Weights of a small transformer language model.
Size: 12 layers, 2 heads of 64, vocabulary 8192, 4.88M parameters.
Training: a variant of Muon for these matrices, 4020 steps.
Each number is 500 + 50 x the weight over its row's rms, rounded and kept within 0 to 999. Layers, rows and columns count from 0. Numbers have three digits each. The size before them is the row's rms in percent of the matrix's.

# layer 9 MLP gate, 448x160, rms 0.0973, rows 150-179, columns 0-159
099:417427503480542586448599550444380504481464450597453533493528579506469501596515479514489491522531461451511498484479535473515518530560429459455452496536533437457457443554576497472573412556467615518494501417367446485476439517505383524520531466574536491547468533497540504566537504539465509545544555564466583509467454462511466570476517457598486513454437475455509461425467462507475426456532511530421496652481542449593529459526454479536543537482569496541457446546423494466447518488612535
108:598486443478509450515443497544490496494518481518473570547450584477449495523416448566477513494564532411435467550502476459539511404562518505524567519480561518487463489537522520499417567529548563434556450427530522441518567522581401519454484492532479470457439430459444443497559550500449476549517555451445488511393487483467460605539465461492475444498542520574478488499554469491429435492541508466429484534570515633517575372533527564510427521452443516494573618517576624510470494598439445
098:533405507457418472481552474466534490532490448485473504588498571476480502405533468513499484506528439494464497454420455434503577478516508409484429556396530465501467543517515511537525494485460435538577533457496542508604519452424446431503503465549559489475526468497549490466579429512514504487471547489477521581416392548501504477501592501416604496523499498494520474584481538430556464547477591539484559541564465467441448402448561669494578507528410492496509517402591489445382467497560556
099:484526505491449481544471504451569520584445542476482588509429436482520492437490432455516483536535621441474490403542622561438419436520451495501425601478475533567458474512545395512448424450506462453546487441466497546455485337491542449543542478478467455399486517500465443481573530425534475579433462468532574466575481473545543545419474523555404462501481487477538512491537432562532482532473574519493540522494533579453483465556555463473491551414506544477384538414471516544476431519520539
103:568406560443464529456534533591467561529547442480430368517550428448482481497534479463536480555563539412535498616447513555480470507491502468474488434518467521564496359465529437404508597452396483520462578527554572552532466464584515461594508535453533530500494538526469449483466567547521493471433474569431607416527450428507434548487471497459496511438450598470498532445522557460521550555546527493489553508489541508381481541530419542534495467479525547518426403528506475481538472439508528
099:459447555460512472521446485501500516499568477518507515616518498427501530559505471437485555433482533493530451550450488409543481459511457599506513545463459487576396599445448573627532720541461545488449547477426523479420475432440463480440591526530529492549524404565536596493534517499380490480490444468565515476536494494495561512513464529461582504615401507455446508505580480517589561573460477453509571523458522499463483443476518546516551478521510496516518465475485472470515510441508505
107:551448547509440477463491542466510408453508515518557512505490415420511568517551506445498541415500532467508493545567511599492487567534474502495429471522498487487477530434480516534432529403471444418492587468441554577472541418555499484611510505573540436431493474597512494530480632544443487463504487579463623497574471512503536491484528461459394502458409536525463511580505477556476587498515530483587441548582534548459414455422471519496494513513363547436486435413469462424467549467520540
101:456506478459604548499447591449471544510469533462492571581546417428520438468444502496552603494504449481493520494459507419419551422503520520510468462522461448509490436548433564463444540559529531438517548538487508469477534518510530426611551596561544411477557502494462559461525480544523599490424526531581520497551508446528468460560420441473499518522567486473471503526472484483558563545437445484438577497524576394382523433447481556580619528527455500450559524484527514368549474499449440
102:586514490553483467427461457481441506538485477517531531499510613506469518425435402340485442438560542472545537483428477495629486529490515481581590489500549521569528451602496541485579457569501455476513505422519521449540510414547451434428584485397446507463484564446533527485483633459483460505510492513590486508476619475476460410464405570531449459565424497542475529497540447473493498479528551480438529491507582473468556560439490519483413521527537490474475486446462451541564445471527513
097:553520517509510457503513487412503489518608472425579484613427558405522450488486520470500510531545506501585483527492514466539480554482612550466491649422480602455509534446407535431516479503481478455439470492452478530591418455439561501471444538477487450417443434477450528555534506466418564468447431500612595457484550496509514437449499467489523580391492476504541470555480516451546482495490332475477530491401483487501481477496531495533461492449465512403536515449517417556552507488470547
096:471522346523465485475439518521561431424527503534448455546416522493429567469462491537518425481477448375515483540451457482517527413545411505508502550541539508519465483432551516493451435544525424508485450503560415493470508467480508507408502525497489613556523554530540540452418417494434458508557443559564461508515516541554482513486552543494542516500383521520461476463533497468530428573498452467454642546511546423536550505478413462504594457495633450468564494537556444527380458514454514
100:538548503487499498476444524522559440584500557589466433484565505515457466443518425443543546582327449470482485593539524456641507527465566556587528564510505471515511566464563427524449537526498421433463553480519449466492548362473544412435458521476616435494535548542473559466468481511507533519451434506524516568530544516506428519542517447506454487494486431482543568535569507456377555527436547529488528515414566455554482457460568450533454549464446521483537498570451456554531499547516494
090:445526431467386514444591545482383538472528617545599455344451489427529597550545552501520520466493441532425461485577518475520476453505454457527512522490459444479545474474457487500446541474475511564500445535463510501427541527467517536463482526523473476484463491499583547451475460538453475491463480598467409416475493533506509510585505442473497384465519494509418543458471461568451518554489528416589474543455448589621454427510557536527557525468577525528518478454593450574522468576503447
096:489553524542515531458463441489505486496378489576571541516583529449392464497457518510460462529517468548540479429552544432572580467472571518544551467493604560396403482530548443425478440597537462475497579503592434519455461523480457536428470484494572558433474465435475558462582493511505464434409498474535452447512486439419525485476503523507456564395502585407528570508492425483520464577491501443540524557517529489493544451452573473550457525536528553565474523375437485518499513486594547
102:572500556493483635428509478445477502505536456540507532429458484456619576511469447536609587455547445472511514600529510456501539501523514391440467425534526582518616548469548473498473529490477462398500454463499494488498547472474460419455438484610449481535524412537565544544419525484421471482425502579482542411489503516532651475528528525509479481564575490473489528449439598492475454476495492489492448467432424546582542536522416451493479501455489510472447433524500490438534540527521405
108:523441615553576499499504437435492477503494474583598537562549558537465484528547449585566470510462440517486499495532576508544572463517539534538457445423533482483465452522423529563502422504504486449455509371479517443458528379443535354446461592509533406401528463442528483455514599503492485429516450431501575421576451406522576478518483540516569519511495528550559498520500488527568500530461507475480498574556614472560458450533512478472565413542491502514488477496509562496594548451507492
101:468470475572437393497497457508468532451452426545563486480423462466510453541558504480511529496430551465527489508517537503503529571476489568439421493482514451463487528412421503496581529495566449488569543464583492512402502457434504473548530435466560482566528472568465425487513500484433490442521487584527483567456497449464564475485483529507386522546435542601369466568527625526511475614541418494455468528471505491497595428477461513581557424586459528497477437461370555490425450483488545
107:434561567556454473410557524499539484470523509501520609499475561413469525491534429545537470448500559552593496372446541509508482459567448552477516489470526484509494479413473529412546531555610522381535508537535512464459577507508540506514510541512546463565513523510569532459539516530507486499464530530451588465474405430469540509481534530433399514413502462470401526513491419542591499578494489447547409575505545434533635477496549449538614449524584506514448483508529500522467464398540565
104:507615544642433480477560459516507543559480518417527463553522545550497503524518502526432429520481384523493463490521479571402442429541404461480418478554470452479544503440424597421499631506475466524457542455499501498460607463536529504530537457475496464590534484457517547525530506614558584524468484490639570457575591493497504486475465552472462487485559482445504446406560532481531492493486463511533492461484440463571533465561484545387512561506571438534465518454434457509521531451530471
094:579520494488436410535463476470422550491553470504562478498485395486490439462453547479413547495600459533482528489525435449521518633553497431509394560499449510494421511572472569462540468506514486587536555544462462458490424483509503573525580426555374473477481490525476506528507472408504411499516459430516536568410521445573490451550529485520490500429418444549479559554494549477547564452459532425471500506514580426524489459596471459595540409459493471529491565477400439524494579527508561
111:485532443514437523540551460560472511488512535480563474399480442509447558527547474470418437480472497446608551503495410490580510519488590504569450489525468556515408470451494569492453489506466473493424485416405482440470417574530514565480406417455550457540558518588505467449598519506610561510510458537501530539521579448560398512487473491595579417457443484480467464459444493549488439423482437496520551468574540545479504410418503496550513524496486451517514520565463481408500607545581456
097:391508466500495594410462447464415563579422474474504575407537527509458509532474533388592491542553495492458532450455468525509524521490509528577452517416498538566498549536417454501529548418410506427439538550447474465549482493539473457424560505463493452469464512531442552560477560554453498611484425548514537492530523524583529497539502540546511392492658562477579490485626433480501518499519595545493435553494563524447474425459565548488537416558540550482482502526513445482538509474517496
096:588419469473584547504444498574473550524593548441524603597494530465523421485460446492560480488428516395536515563511492516522458475544489519461474535559533466456553561586449566459473471434493566554499444645538595437469525516478516589585468512501378578504442561439522424420487536470462452525500472483493413514467545429503541536462461473501566520489458545588514469535497452576514479530557576508497595505494476536496434533575519424482417510453507471509476484465547581554469459588544491
097:594493515436490421473480497543497504522518476529551569478485517390453516470494535522454557487594524389561533524457422586502476519549452501482439467454482489420394467488526505530447527547496505484500479490473525481480464490492496441504509486431414619485546597522516428555474442477378547519501534471502500629569538510489600439497459415502544620433530452562568551504455528546519427505515548515513439518427510525428479512514510510576436507489473493433573564523573434521524641570458402
099:427472592497545492515443393543485408471460477450410419471540532551487474496505563458475491543559554519486492471378525521483551421517475478424497476505503489441451531541473464400565540506387539491393503515482427529502620499498503479573516479477637536430446427500560458463524520566467524562581543493544437504479534532564518541466546530531472460504575537502535471396416486506493479427449584480419447612446497492523598470516569453537473509443486565446449546532509588487528475449510553
094:387498598491396452439427521492513467542523432512466492486481516552565484508601499563501416553454474475498478414489525551558551514501522535605586361520458532548487443505483424466500480589502463442524440439510566533506454527461507427497496484489434510509573511405556551513567559499488465497429512465494533540532514539453464554442533644505380466399555509461406516486569541453471578462498448445547469532547516500513500501493440553499531555485593568527573462541464515520463488580414547
100:662470606499447605512539518512500435517532507579482441538476478462514501519492535579444394522475534497533539483498446509511484564480410502404501455516496463478577501602421446535539498484453496568563471517422489554566518466535493553492396560457537542479497513511444460501542440529544488467439431525484539465543491534528433576533556545472357484492517621447469421555515459512501503567503505521516458459471432545475612412546455515559483473527466502636457431427482533521478531421550473
099:466405567587531458507512397468524474552458508458487488464496535487457563525456468498459521488520533489498485432571526503499537567504462556509466451532492500525485502497570481536442499453467530503575540533556541537528577422448513441543457430549504379528506449411448377473464616566493410570439492472385501491502580497489499553533466597527484413541553419471503527601444567468502477512493431437530539500515448478488596494512591511517487586452468431598572485410513584440477533607547499
102:542549491487412470395513511465416501556485587511537462528445446506533486472552558487484473645550445500624491521486488513476503496500529452464554399588461549474558513504507507546536564535526547466388518530411460474576412501528533523424512546480524532411565513521584539506522442527465519446511513470561521446503446455515526373596456558544455549537520478520478532529368536432456499634521480468485571573542440476505575447462546507605508516449571553511512488532506537491589482438515474
092:505516473510538426445498487460575600490462468575486436511554527443506479476524407512537497529403549458453502452481475555510560556428558528459509525419509593480413491545456499456542464531492453440474569529436557499548443556492471462513596512464506509464509515566514479523533415484537537514416589308563487527612454447468532561519553495494565514488460489564578509523500570404599542494485473557483398524490593563483558488457522422491586562547534544447451488440479567498535470428515467
# layer 9 MLP up, 448x160, rms 0.101, rows 150-178, columns 0-159
097:491517447449442460525539474511482551479540422548508573446517448477487420483500434518484468450385497477473472443428362438393484484420485473611450472558460583524534503514511499566555503468511531476484555567381551529449519553534489484626560546519451478531533446551545435436540570424545619466505462465570529515433457419512466433542435618427484505394457463477479499556431466490556548442495496517554540491538503466542532522482502586482521524454524511469469560411510420470538510561513497
098:450521568500474499469476634492507517451484513374555499480522488501483550483485561531453486431502505595455540511440565578477546550485540501530437481532485540472510517460470413526484529522458553493477504566553478540474450451444553485444610465501450384541500649502578523479443515472576562398459487504540527486396583489389536552484490519461569561482462540514489518596531531453560544550499523564492485428511414552531403535500495518404466526460578428600564453489417496501525560534549446
106:594481512554570542529550562529451507540497496560463478413479483521498434479444423487530557421430455506430440492446396423584487502532478458482469477536537454586477446525508510584502534439518407621568567560511469482513490577559546404397469538557448525469472526556520494472501541424485563519504490512500589519454461519454501517555525519437516416453506540509399520512495535459485477516508443500521523506487453495459511582468586578542450530470429500470540477562448360430473551376436395
096:532530522497516581477492530578540485488403529520564481493566513434488416486448473511509562469367532574429644461475520498447509542410390566439440491472456555527485436463522547448511544513453503447526367435607496534465521429474447463474473567451592494446474558518445492530530429472497491505491453507498482483509595450548454547444647460431540609436416488523438491507572472456516532475525515504513465557582484522481432471502498510488447439577483441421449513526503507470437519530559495
092:521487479512502448510484560584478485491452429509408413461500481523498512457486482513523473520507583478548515587538467560496348565496537551522455399473499418500501393516558478547511592454427535481445504446519518572545501436516473495624444574498452591433469468440476488535456549533533537466517461507459535411484505404474530551455524417509417469478554523482533449476574532473484501480500413559561527488485470554457487603604386475604565473535479544523456476542468507469465512634484576
099:485486525488595473492548520435452546468419433472547520483451561495457454543452452421534447517422419498429505589520499501504537601504469556429482522508448541519488497438404471470481588490486456502448611490508503518428410476446451513531474572554503487539511511455474538486613437481449482504523517513512529492557599598543568510541410454487599457495492555447487586426575483543592466526501579534356404533569453494558397534476486506476560532506516427477563435526496433497535485492581521
102:471562442483458505486522396535500497507526434448486523470523548533503367528448470505536520609535493525473511462544558591495437610477446542494553474423391522461524530479379561488507469498472518411494484468565525461469414516559528384432594533425455470458451423533515532496563465552519475554388384476548498446502504420510468450541452503452530550510535456456512525442542565602519476497527453464533494506445417601521565609525399458450515480498536435496483519520460507581531500508496455
100:463462497471462546485504504513535555490531449513542501552462465547540425521499503605510442518445457456477416472533527555545583411453589483453518592435505462472562464570456466514493522410618476513401532385547565408515554433478521559588539505543437489474471337501482530512460422477557646557492480506520418501431436563481528490464530485445484485486539531511461453433485509416501517448463517507510464523457472510464463482598498507451544479541550429477528404474532444605465548582472511
097:477471403519493498482538464519479461582479476447470417414501430509499471466503465520578515435551504452463505518611478438451458508529460546454532571574562426550489414579516504470533461609439526463480523412490550419509539501439383488516436590464438485469528570517444451479535468497610509478473534417497560446508584434446507589418414587516527520556490449458509559490414467414488498485433503508409539523520457545559449539433427525529448532477503490524413511504502485440468440531597574
097:493441501509544594447572446468501559517513481553434561511475500416525444512470545379482518536520486604463489562543578516482433418526570470500528572532375502545461449530375513423487543632495492532510531534438547465590427443519428474481588508544475440462428507441537514531509378464468516475547490580523509533484547566455576530440486513574572475388464545490568479462524412553484451470517502494547546488465436540433484459469520543526582499563495525459436533499483411493535450541485546
107:508443505495563443532432510591577465499489510560457526505513452471628496610549525500522622529470514513557501493495496438530568503542538571448456492451448479487591441462590582453472483531471501588462520468494566416465496419541470526486420448528493414498427510538525512517535528534492456538551586552370456610445508545482553526494513571545482516547468572586487441513407567530545465505578455504445518392556547512502443563565544426529537458497483477542555532496409585493465512474578539
104:533443520473462514409461503519541470434574481506518538519449452510553526511499476501465538455635537516514603527507505495429540461471438571480518447638442589482503467544522431414463493442523456558548439509508526486585489534487529576594481578545522579544548430571552375475446522490492540465496531446437477534521468464450429463505449507547511606488505514540498545606520371423491456479512547460517438435482481448394512439504562492464530396479488413540467566538545520500470475460495399
098:474468535554614456536570441457439467538485511472445424411529537492484534644556562499504490580462575433524558507546473575488540493487525494593473429415567467483492444453499478412580517378601409497490541428504501501541477446590514484586511579511427512478454585499536515517490483497448506468527496493564573498408558466516564477502522402503492478548540582487464488454490484439459454566529492542467550444486462553578402421462577536524472492482496492542539510495600477522554503543402471
093:424450528563498575430529560469619510470485454505453579472531602557515513540522595500445465533506531508492514575514424489599483575442501402463437444373510411533387411574497540466505478448542441567491528438597483486497549473534458581544450480533588550502540559554470492494491510451563455494479463536492529545434517536523524533516454529479504509561473452444462538577539503451467456443545534561566474485464446405515561442564460537538489460462463482556571432526443457477474484620501417
103:574482623494456523459514585532452590461503464461486539432387544455526456580541529504540495481567532489508471612557479469490603521541505490421524426431474471508544578472470506538546468466509602543494436488510452454465611512491551423518460461588441513529521481535511437557422463531433511470531438495519525448513483451558590498519631500481465531540503518537469518428428519485445523535506422491546429473414479636541429517544502465604451463530537490610451516563465545534477463512529428
102:532468450559534624546599502445452488398612455531469540556534495543472516526550576543486517474532524479482520531488424526511568464564601466510558496480559440499585463576464589455471414539517422468546417483430477522517518513530458476481460552489539564464391512522509595466427572525609524526557595484533536532528506442566611482589518572455456494440453500506555496478510454435661475510548499509535529476597454533499518448474526502540482544464495547437516484497524514423408494504473488
097:553520485444463395494512449455476566540470518546528448476443498440561482509476548421480556453450595550490545490559498479488501517449463486460495502504505413463485496352501489556617522443474477453489590454528471487461487472524441571541442441507429516592528492610551492577434481469444592450555490478523465527481596514578540519489497505483486534464509448552493516625461471583480351554549461573505502415497523447617484583488486413545574564525484449514463433486550560441493470492460548
099:410482534650486514520444511480515439450495514407455506452467536494530509594488383479439493530451477554389556446567542485585546508457505411485441554437488498481492499538527503611465509510515508545484504520469469486492484474518556502503433469426439487532516483528524539480511408592514438517545575465483510566581579394460552546475500630580452573500480495555554477524518499466481471480471563499600444552469479355506534552547494504528515383582537571459511437476499501491549452488397514
099:482551514555423519481419523504440489501508488475588491621446458536551399526509503559504547383583464438515445481600434587529525562465460456407554447509492458530455480504482463499388518532418430459457557514464495533486573579424564479460468527493425519572504487508549506533512497437607396601495494469514490517463536479385423522455527466489474465484481640491531566478517546512417473517515573523474545495457481509432475563497512481483549414533467550504544508480486495405453555460388500
085:481491415479504483503405391539386502473475559493565404445416434557518580508511562522512566491530462538471447550551437546624523516479491403520443503525490525543465576484492481564524478566488454519484507519502564511504481522534462566606482411485485552496539539626552404442481446546590570475542440428537436523431525468492478430525537551541474516451497571576565404541536509486505456551492493494486427525518519519585544480529461497471451466522499548471563398532375521542471513508556401
128:473487442571445473479579401598467543501443515519518529440515425518501553538479553510327549487442544521504447549504506481477558483513607500517460545457411442548480483531541519489528541492436549457432603535472435456529448516505502554505513448506536529579546495489493464544529622526530459418562448527537552485551465480528439493479412470594483407457518444419476493448483529554483479582410408509538454429520365505511559568432467542544538474542510474467512539437448526454424477480575565
099:592497527451456439526485475490529403459457644514487443458454468504502552455488421562464476423585539449482483573573496523454484526520471490465497513488537525528548497451522527457621490399468594494487458452501439401617435466483530552571470374518526443548483475565493410567418431508465510498427504518516461438525439489560476479532499511539537510459483572536520425519421482484568479587485449443458554512556478410481548488536543580484553525395407533540550478522523549413511444555494465
100:522488460504475542526480555507460563541526433477491487516515562559519504609548432442447441502495490582506477532563572623540566475462518535547491483505447557534485578432456436600483517502434412559522645506619483572486444544524543365432517427489557564471530512511450476526488502545508503497443394398476476462601421434530465514506450507502592458495514454451426468502476541533509513511483478605546522453533436580494473501444530466474524422551491460484426426503459453435417520546490500
091:525575467553490511484546455545454476497560582418440413528507507390505593550420526537408456445564513499536522486493427507505494500425433593507465512456599498441609502480558431510526531498467474472537554434534503465522486575498547524543529457539469591370439495518492538479624545428435520564514484556542494349524514502517456575453467507516543460460449509521540525504436474585484452486489487480422533584564370573506528563493475495494539540519423534472469533573490506535477498462593540
104:554463513509591528532474391573473466481433475445423486559487584535417583508465528483394479532478510460510520543513476510372481526484433514583471528484501497564568448535527507475463569579528437523507543505577533500477493480491466347450557477456516603440509551401561499536587435494488454504533476442492542491430509476474376472494515456601601571508512521531441549432548434483483536578549432505507544556440478510553635449500534498493454492431458512451508444484521454512417532524520458
100:545503453400519497458467479514506440569465502529396580629571460563499470504500599495567519547620575512485528542470534463529559453485458516531471475457444521465480477510403555442506566483544511489547487516441477427439525522619556486587561366525520458504509434451510521461437491571413468397553508474543478467496466458442516493551541538555496557411450531461491544487449436511475499550526508562403542547586548463524495508519507506544583498482528513466500591516465643481541425432549476
093:531445567486510507528544520540452495507512635541570508535527435528506539506594470587463417515451482478433511468531461371500473567560527412551414463518554487542499453497417447497457542526544652505590484446492572489481552559506453622398445496477430592403468454551458477495466472568469479525484424541457521531477428452502430599493532439505542417528499537416439456506513453559455529582537503491496502498521425556477532538516472544523452520464465530530499543518398501454487452442435539
104:404476507434536473460471507554532524477572517542373508472592493501371461535546472511529430427479541548502494467517493547464529570570455427485554544382480554564522502583533472562482598542486478480411450503540449577446434465568507492489512519438453455496499480495515533463502411491502552501561503474549458582486475437490547541431521397490497584438613612491489585423439416474472408514500504498489479535534521461552479558386437377512469519489530559546561507466549500488509477543526465
104:584480537531505480436502474471520418470504480487503461450502530566568539543511562426489514544440422512463521528498494468508573489523521502560599388577550408490569430479526517501479560608485517543482531427515545459528443517490405563353498488513553502482492483467459518537489523470476493481600562558557539357468517474527491544574587495554472461477483526541477450495477496541510460473598343525470514609542474469479489472441392468526433500531456542503506499598575516528425480436528390
# layer 9 MLP down (transposed), 448x160, rms 0.0637, rows 150-178, columns 0-159
099:554420472545628564428531531552462479507548544483479498559555471449455491526549469565541583483562562544490481521564538566563422497498520528507373498455568513453455458506501430512516421600528411475627507546547495457580474532536566533354449500486509478521423511449424616558480457563554417450553595484462441583488552559590550463480525519545537533522414512519505565570534504547473507490521527535478462478506551498531528465494524530487504486544460423516543392525488508488556435465486450
101:511591425534527490559449534531503540576478482623542502599496496533523532484524518520471535501486593519486473455532545465622541497487488460555514444429512473457446465599521494472562543510497458457500546481487504486558504588446495422510442508522494539404504434487371466553540475428466379543513512508444513503540474653482467454536557445497503395599515470576491469485550455446475443548497536432571494457602519448493529567496539534588464405516402505458573581464486526557487545432496537
101:468501499459490463517456525485504457536493451495370642502502558477525538590452502488456514543451546568556608521542490455566504435494551468535551498507521477454469575519453466522522513490449407420437496443522497472427433437587522634440410478459511528448555450406504456422527541524491458543535480559559439418550403583489534439565514487618494549494472491451478472501491398518439460479479589461526495457552501503532581512515535485444448394550529471512472510549561575510581466529572517
096:516504506449496440580494507477544472442509531574540477534396481495413496493484525546503564611479495482455538448525512470541575529541465543540556441595508487417480511566450491481566457493532477505557526547418543514551500502559525509506533484483547532653532496573561523489520504417555507412507453500582533554533579508452466448583416458593571533460462602430447503518529530496452463520574548344440501498544562542467520512528495563457520514454503491416442531623416466451578533547505420
094:536515526572476418547471559426549497551493493570542550516504455567421440457418384505498478473455615513450537514505476540490499500546528475492496566442501463497604566474458544531592464497628571435450500473500411432407518500443527499422425410540553502466491467442609518538533485513470434388527455411588384528474461485533524510479450461462440551503447491471504582491465517561445559487522479503468437519553546491564515503561568480600459473471464430476474598509430536480493559516497465
099:404470523533377548557517494520463422545594534556455427494444402450515524501471558462408507495501421427546543463498445421538485457597459450441516552457581494465471520509513580484570468492425477515578493510532436520444588445505577513461429501497552558503460465531568524479491480518502579468531422471524547495458341456459502451526538540467524495568609534468568487500452504415521591469475491427564486467490454488474549480469513493523557526567513509483558470599468615532496504518611446
102:471473495481529473441499489422522474405506456479511577570496522437513461530543494399514550440523458602503538524411448451494477464456504630517503546510531544567489513435491489444496529492611436551505544374513451469474566481563482502491383590524522459580485505524574495604497570530527515532541518572474444510492469546438477549454469477557464484436558510513543519418446486375475539531518561562576468475438573518544437452442580477436503557456461568530413566624501551518465574491522487
101:492431465487492480626524461474545485465484556514527538565509616536614617503516590435482533489525482560412526545570503487412543477467471515494486456473530534492474551539532486422498513442528397616452545558441501435523504517442493486606481429350445522498451444538468480567492518500410537542535491425491458582460529566478453457450504507469517487500515478541476477462510573533540538450437548610510481469581500531390488555527536550514452421569455575466597570523498520564500544501542511
098:435444524511468439570497532562470436585462425545458466509575490463522589533490499543530503573507461607543537579497589529603568531523401519547544495537492507464495513481526455536465413509570510488461498468531449539439438537544518569561485547540450483471517526520474487545501408478542412494530526612464475341468452514512502488562483515451476452594522502511543449508489421600486542539513541465562504531447472490567424466593563444471521429563452481446422432412492460501439427532570407
099:416422383489500462429610443518487512471454488473519550484514555550493433444532532452451524471469497577453520497585395445405452528553555439483471463495561469513554507405539585554471504373411586452477542466526464471490542545494560477545470546572470494544562537544441420445473503486499415481435525477450507487449476541544486529503502592434449397542563532489478538600511487458413466516489547476491478493554541532455380498478503456502372524491565544433515504531526553489452467539552412
101:468413444411549477538519486464460494414549427504460485499477500535441421436492524450474533437556489409634459563463577503493484507476527396545545471513461498519529433503471485517512520530504383494436517467511504536500645549412623478463636445543441474536499384489383482462537435460535519518513459512492555468541583514508483690503516480452513422480454507511547494448481488578492506492563531460485506514445498534471554477462437528500423486516483512541514455467445484466514523464459596
101:463533422488535451578418536417556476544405479489550429495585601509432441461518475420455515521512551468484472504569518527570566488533518567534440516401488539414371569540532410517508529556540434474461537515565486429460510495578491592549533522516467515408503554478456511527534606518531515490465567463523401567559445468481503529459568458485470534463473435449569456491524409429442472441469537586558508540442487478525403446498575451506441484554517413439466510493501499521532474595464466
095:533550506473430444476430574563523507425512463487456536521491496477535538414439538577503484499521382510517548501533556555554558600447434397473550478549448537488576538498516585455442531550398471488590502529509483520510526430470565596469508561516525595546523425495453499500435595548475502586498530579456426425478508408521479552495444636568534556524485459490513464549463517494503568519430518502512579544424530493493546535514533530526487540424455552550456489502519403475465382457588455
096:533545484548560482492380528478468512579631589468554419458481507436564512510551487508548444504427490500493562414585491579550461439454485485459536515589501542545465545420449414556517403469476451513494436529475600527541497426425370543502442494515466551508448427464507488560483442479507477522458601523524436453470530514431569479517514569518486479484611465521488559445453561513542488463405503525467546551569443623478473553458452503517539531534596545498567508481516503563538466481441542
104:441409551452539435602491515579541499487490433415543505582586485554494479458467491434376531411448439557510447399467484556487468458445420446500472537416457498519438440505511423437486458506519605430528574526441586486530531508534511544486552482457515462477607495539466459525519476480520483493468520484490434488412479545459539520559417489577434517438554497571573436451591512426554470442412527492537455387482526478434549508517496451527478554587496511495525402484470575523496429477477522
101:463429471522461471446564557502554449501428586484532474584478387499525529515455609480420601495543498549559550569478509473510453652436464446627450392510496521574474503465476459534493615503431450465561457502576442537543439455532576453460504503546518413523484564507571450484529431508486497551471590450532554440546482622475525473539478418459551517500482512482457513534463496477497546461474473424586513600523491518504540532570473541489496473544569438567471483462458458489511435508541552
099:539458398522516561532477475455553510505484617514516494490501481599480536509563431488515468522512493526493427420443433476521513488514413464557474485497445484484427537600530441487464473543491547530584524507529504456583502580540546581496525524539486418414494518579455566464616427488516559493550503442466408542588475431458422541513553553439499416455450527356519513537517469509509534550573515524446546464481430432472499432561563543399469373483435513534450498582497494510530576566508549
102:449658487514532533500483512519529461518450521469498517550522472469478509532550461461573531424439461484521525482572526438578465456540457466428514568459554523486461456440468512568469544539461510442488484482481498486545475526592449537514587398496565473487408506512438421499523577499489454458418440481385494544523443473503505393487427469456364519521537534563470492513533625537500456621487491538534543531538476473534481489576484510476479622448473466540616579585549444572493407434511494
102:412447482486488512405468486492523521468472520508371468384459566516531506540435453511405542521513572466537512508459573580488568487508487407551501514482523567451531403592556516491556483613519512469541562526500448511470485540515486402634435471509376524377596493511486482572509464497408498499435571490470499519580554438529500529551560479542494529546501529478457542492475404426472512560479495568519511474424554511556505541527533495386480513467489526483412553449550536504411532560484460
093:541485472499488417499568518513468529550535482518560513458546533405599492462557497439490298477444555483529363495504572400462509522475537490485434527536466507478448392518586493458524545533449588519537549591496477460389540486506522498487576503504354486458494440519512545519535539563476502544469541570522489463605408503485542530440516526489476493569485471494491513474479491534483558490483472521494472533412398417454497513486563569529542373583521472560513490505486506468432523446450566
111:552467558546506518538509472541414542514465533531533537543524450474623509597419468441407455506427432449491512483524523509494534478443538511518498503517666468490514550564524588505439539506461553432494581460403467463536503503506519500464442441602577480507477471546575509543508561610486500505557460475456541457595503479446445502516510457573514511505512537559499429494527452495449492424537468442555487514482495349519499539552523587562547432561570496511359524442494551506515564511605439
093:580500490573467510501507502467469476599465455427562555539513524375543464444455542511474463481481469440477485440495478458472464521509499466544544387561526506491486497470525549485457419527563407491554502540538503503461511449511495480388511456593485563573600505531490440399397425434512532530478448416457462503569491432500508510508442510509583490548480438581443464540527476470559549510552515504418411459438593595552517415555518498546583521605567611543499509502403450522546513449506451
101:475626458451447461477518566526509491497546583551448477529457434573547432468397489492443505478475503468420499510547486511421474513452561501483597484517435538544550423577514528490509521451481566485480428482536615394507503472486517524421517523486558512557530493476565476511526540516500556469375325486434502567534439518490584484540414502545448486475485530486547559504608475507493435494476505385526413575505572448529466540639513429508535515477520442492446461512459536565499496430525518
095:448534459363449507440523520515506483446558492536406541446413486576478447478552520475515502497550440595405499514490581508504582451584460466402514489575522451540496510459573504426468520540484524483522507498558496500537460382483409463520403560466627423483553538534557503487437529497528545370382446487499411498408465563563490488522510504548468501490536500501628553468561569477483524558562439464549522499549452524477520462481538466538440434524458445531536440465501537433505473568487518
099:512469510477487503483508640426550531491545496476428438513498516453544537599569469537573471499446602421551403547505526506535506527447558548445535446525515489539474473406459550509480492501511491554577489567491478526474466534536508588597437562561466582546558550517539542500455541547401489527549521499573528492516462575517554563513553559503511467451472482464505459451456462455456381502415436597589433411461421568482525511515495522515446475468628471463492575483554563568582404500491530
095:460527559480445475534456513485525475419465511564420515480506543590455545462525517542571479505506538536476411563536426530486558535564506478533573496506500530562506467486501566454563584454496588505508511445484499475585545514525464538475512458520592584457520520452541427580451418579572472467496531527485475522535408500494603461459574514487441530506522511409502490492441454516469397484474401529489537605485443513623538454545580506627475544449554400619414446531434561469522468536469560
097:443480472509527467539539472475428569520483595484500496372517504515427465512494454385435584488455537566523593521410618465520491415548557455468481416514531464492456504459531577547563452449554480460455541526523502506476531432502466472483610494634561487401483551501520496490551567430534526524475592494535472506487519477522531544457463438437424584575458438634509473464527574535532480493508514472495536603514536462477476458496521514448545471495546465425361486482466524538517455597484457
102:529490463457403390456480456485569462536584477426469517435412563520602503513576468547481457505562526463490449510534488483481552543512428498522430429527503484505613513528494463449442449494481536552473482468490451531478512397490516543479425518440398579510573532454504426524471538467614486490526558507408569578457559475504429414476489601448501551563491527448466396505487486465487553542508485528519567598457554453459445406523394511490456470395522542529514561467454503468559569517432548
099:462468575498525535529496546534515533470535491464409521497566547550335577439480472486518498410456591530474567555452467511546503524531482427575438603463515518551406452554521437500524435505464564535513441491555490536494571556446511510489449549472522552514510544505450449546475515467617490507469524473487516585463537542525475546519582483438550420531563590441539531492621524501484476471533440546485465443496513443452440623564552438455423491462579394487526501436496509477410542585548563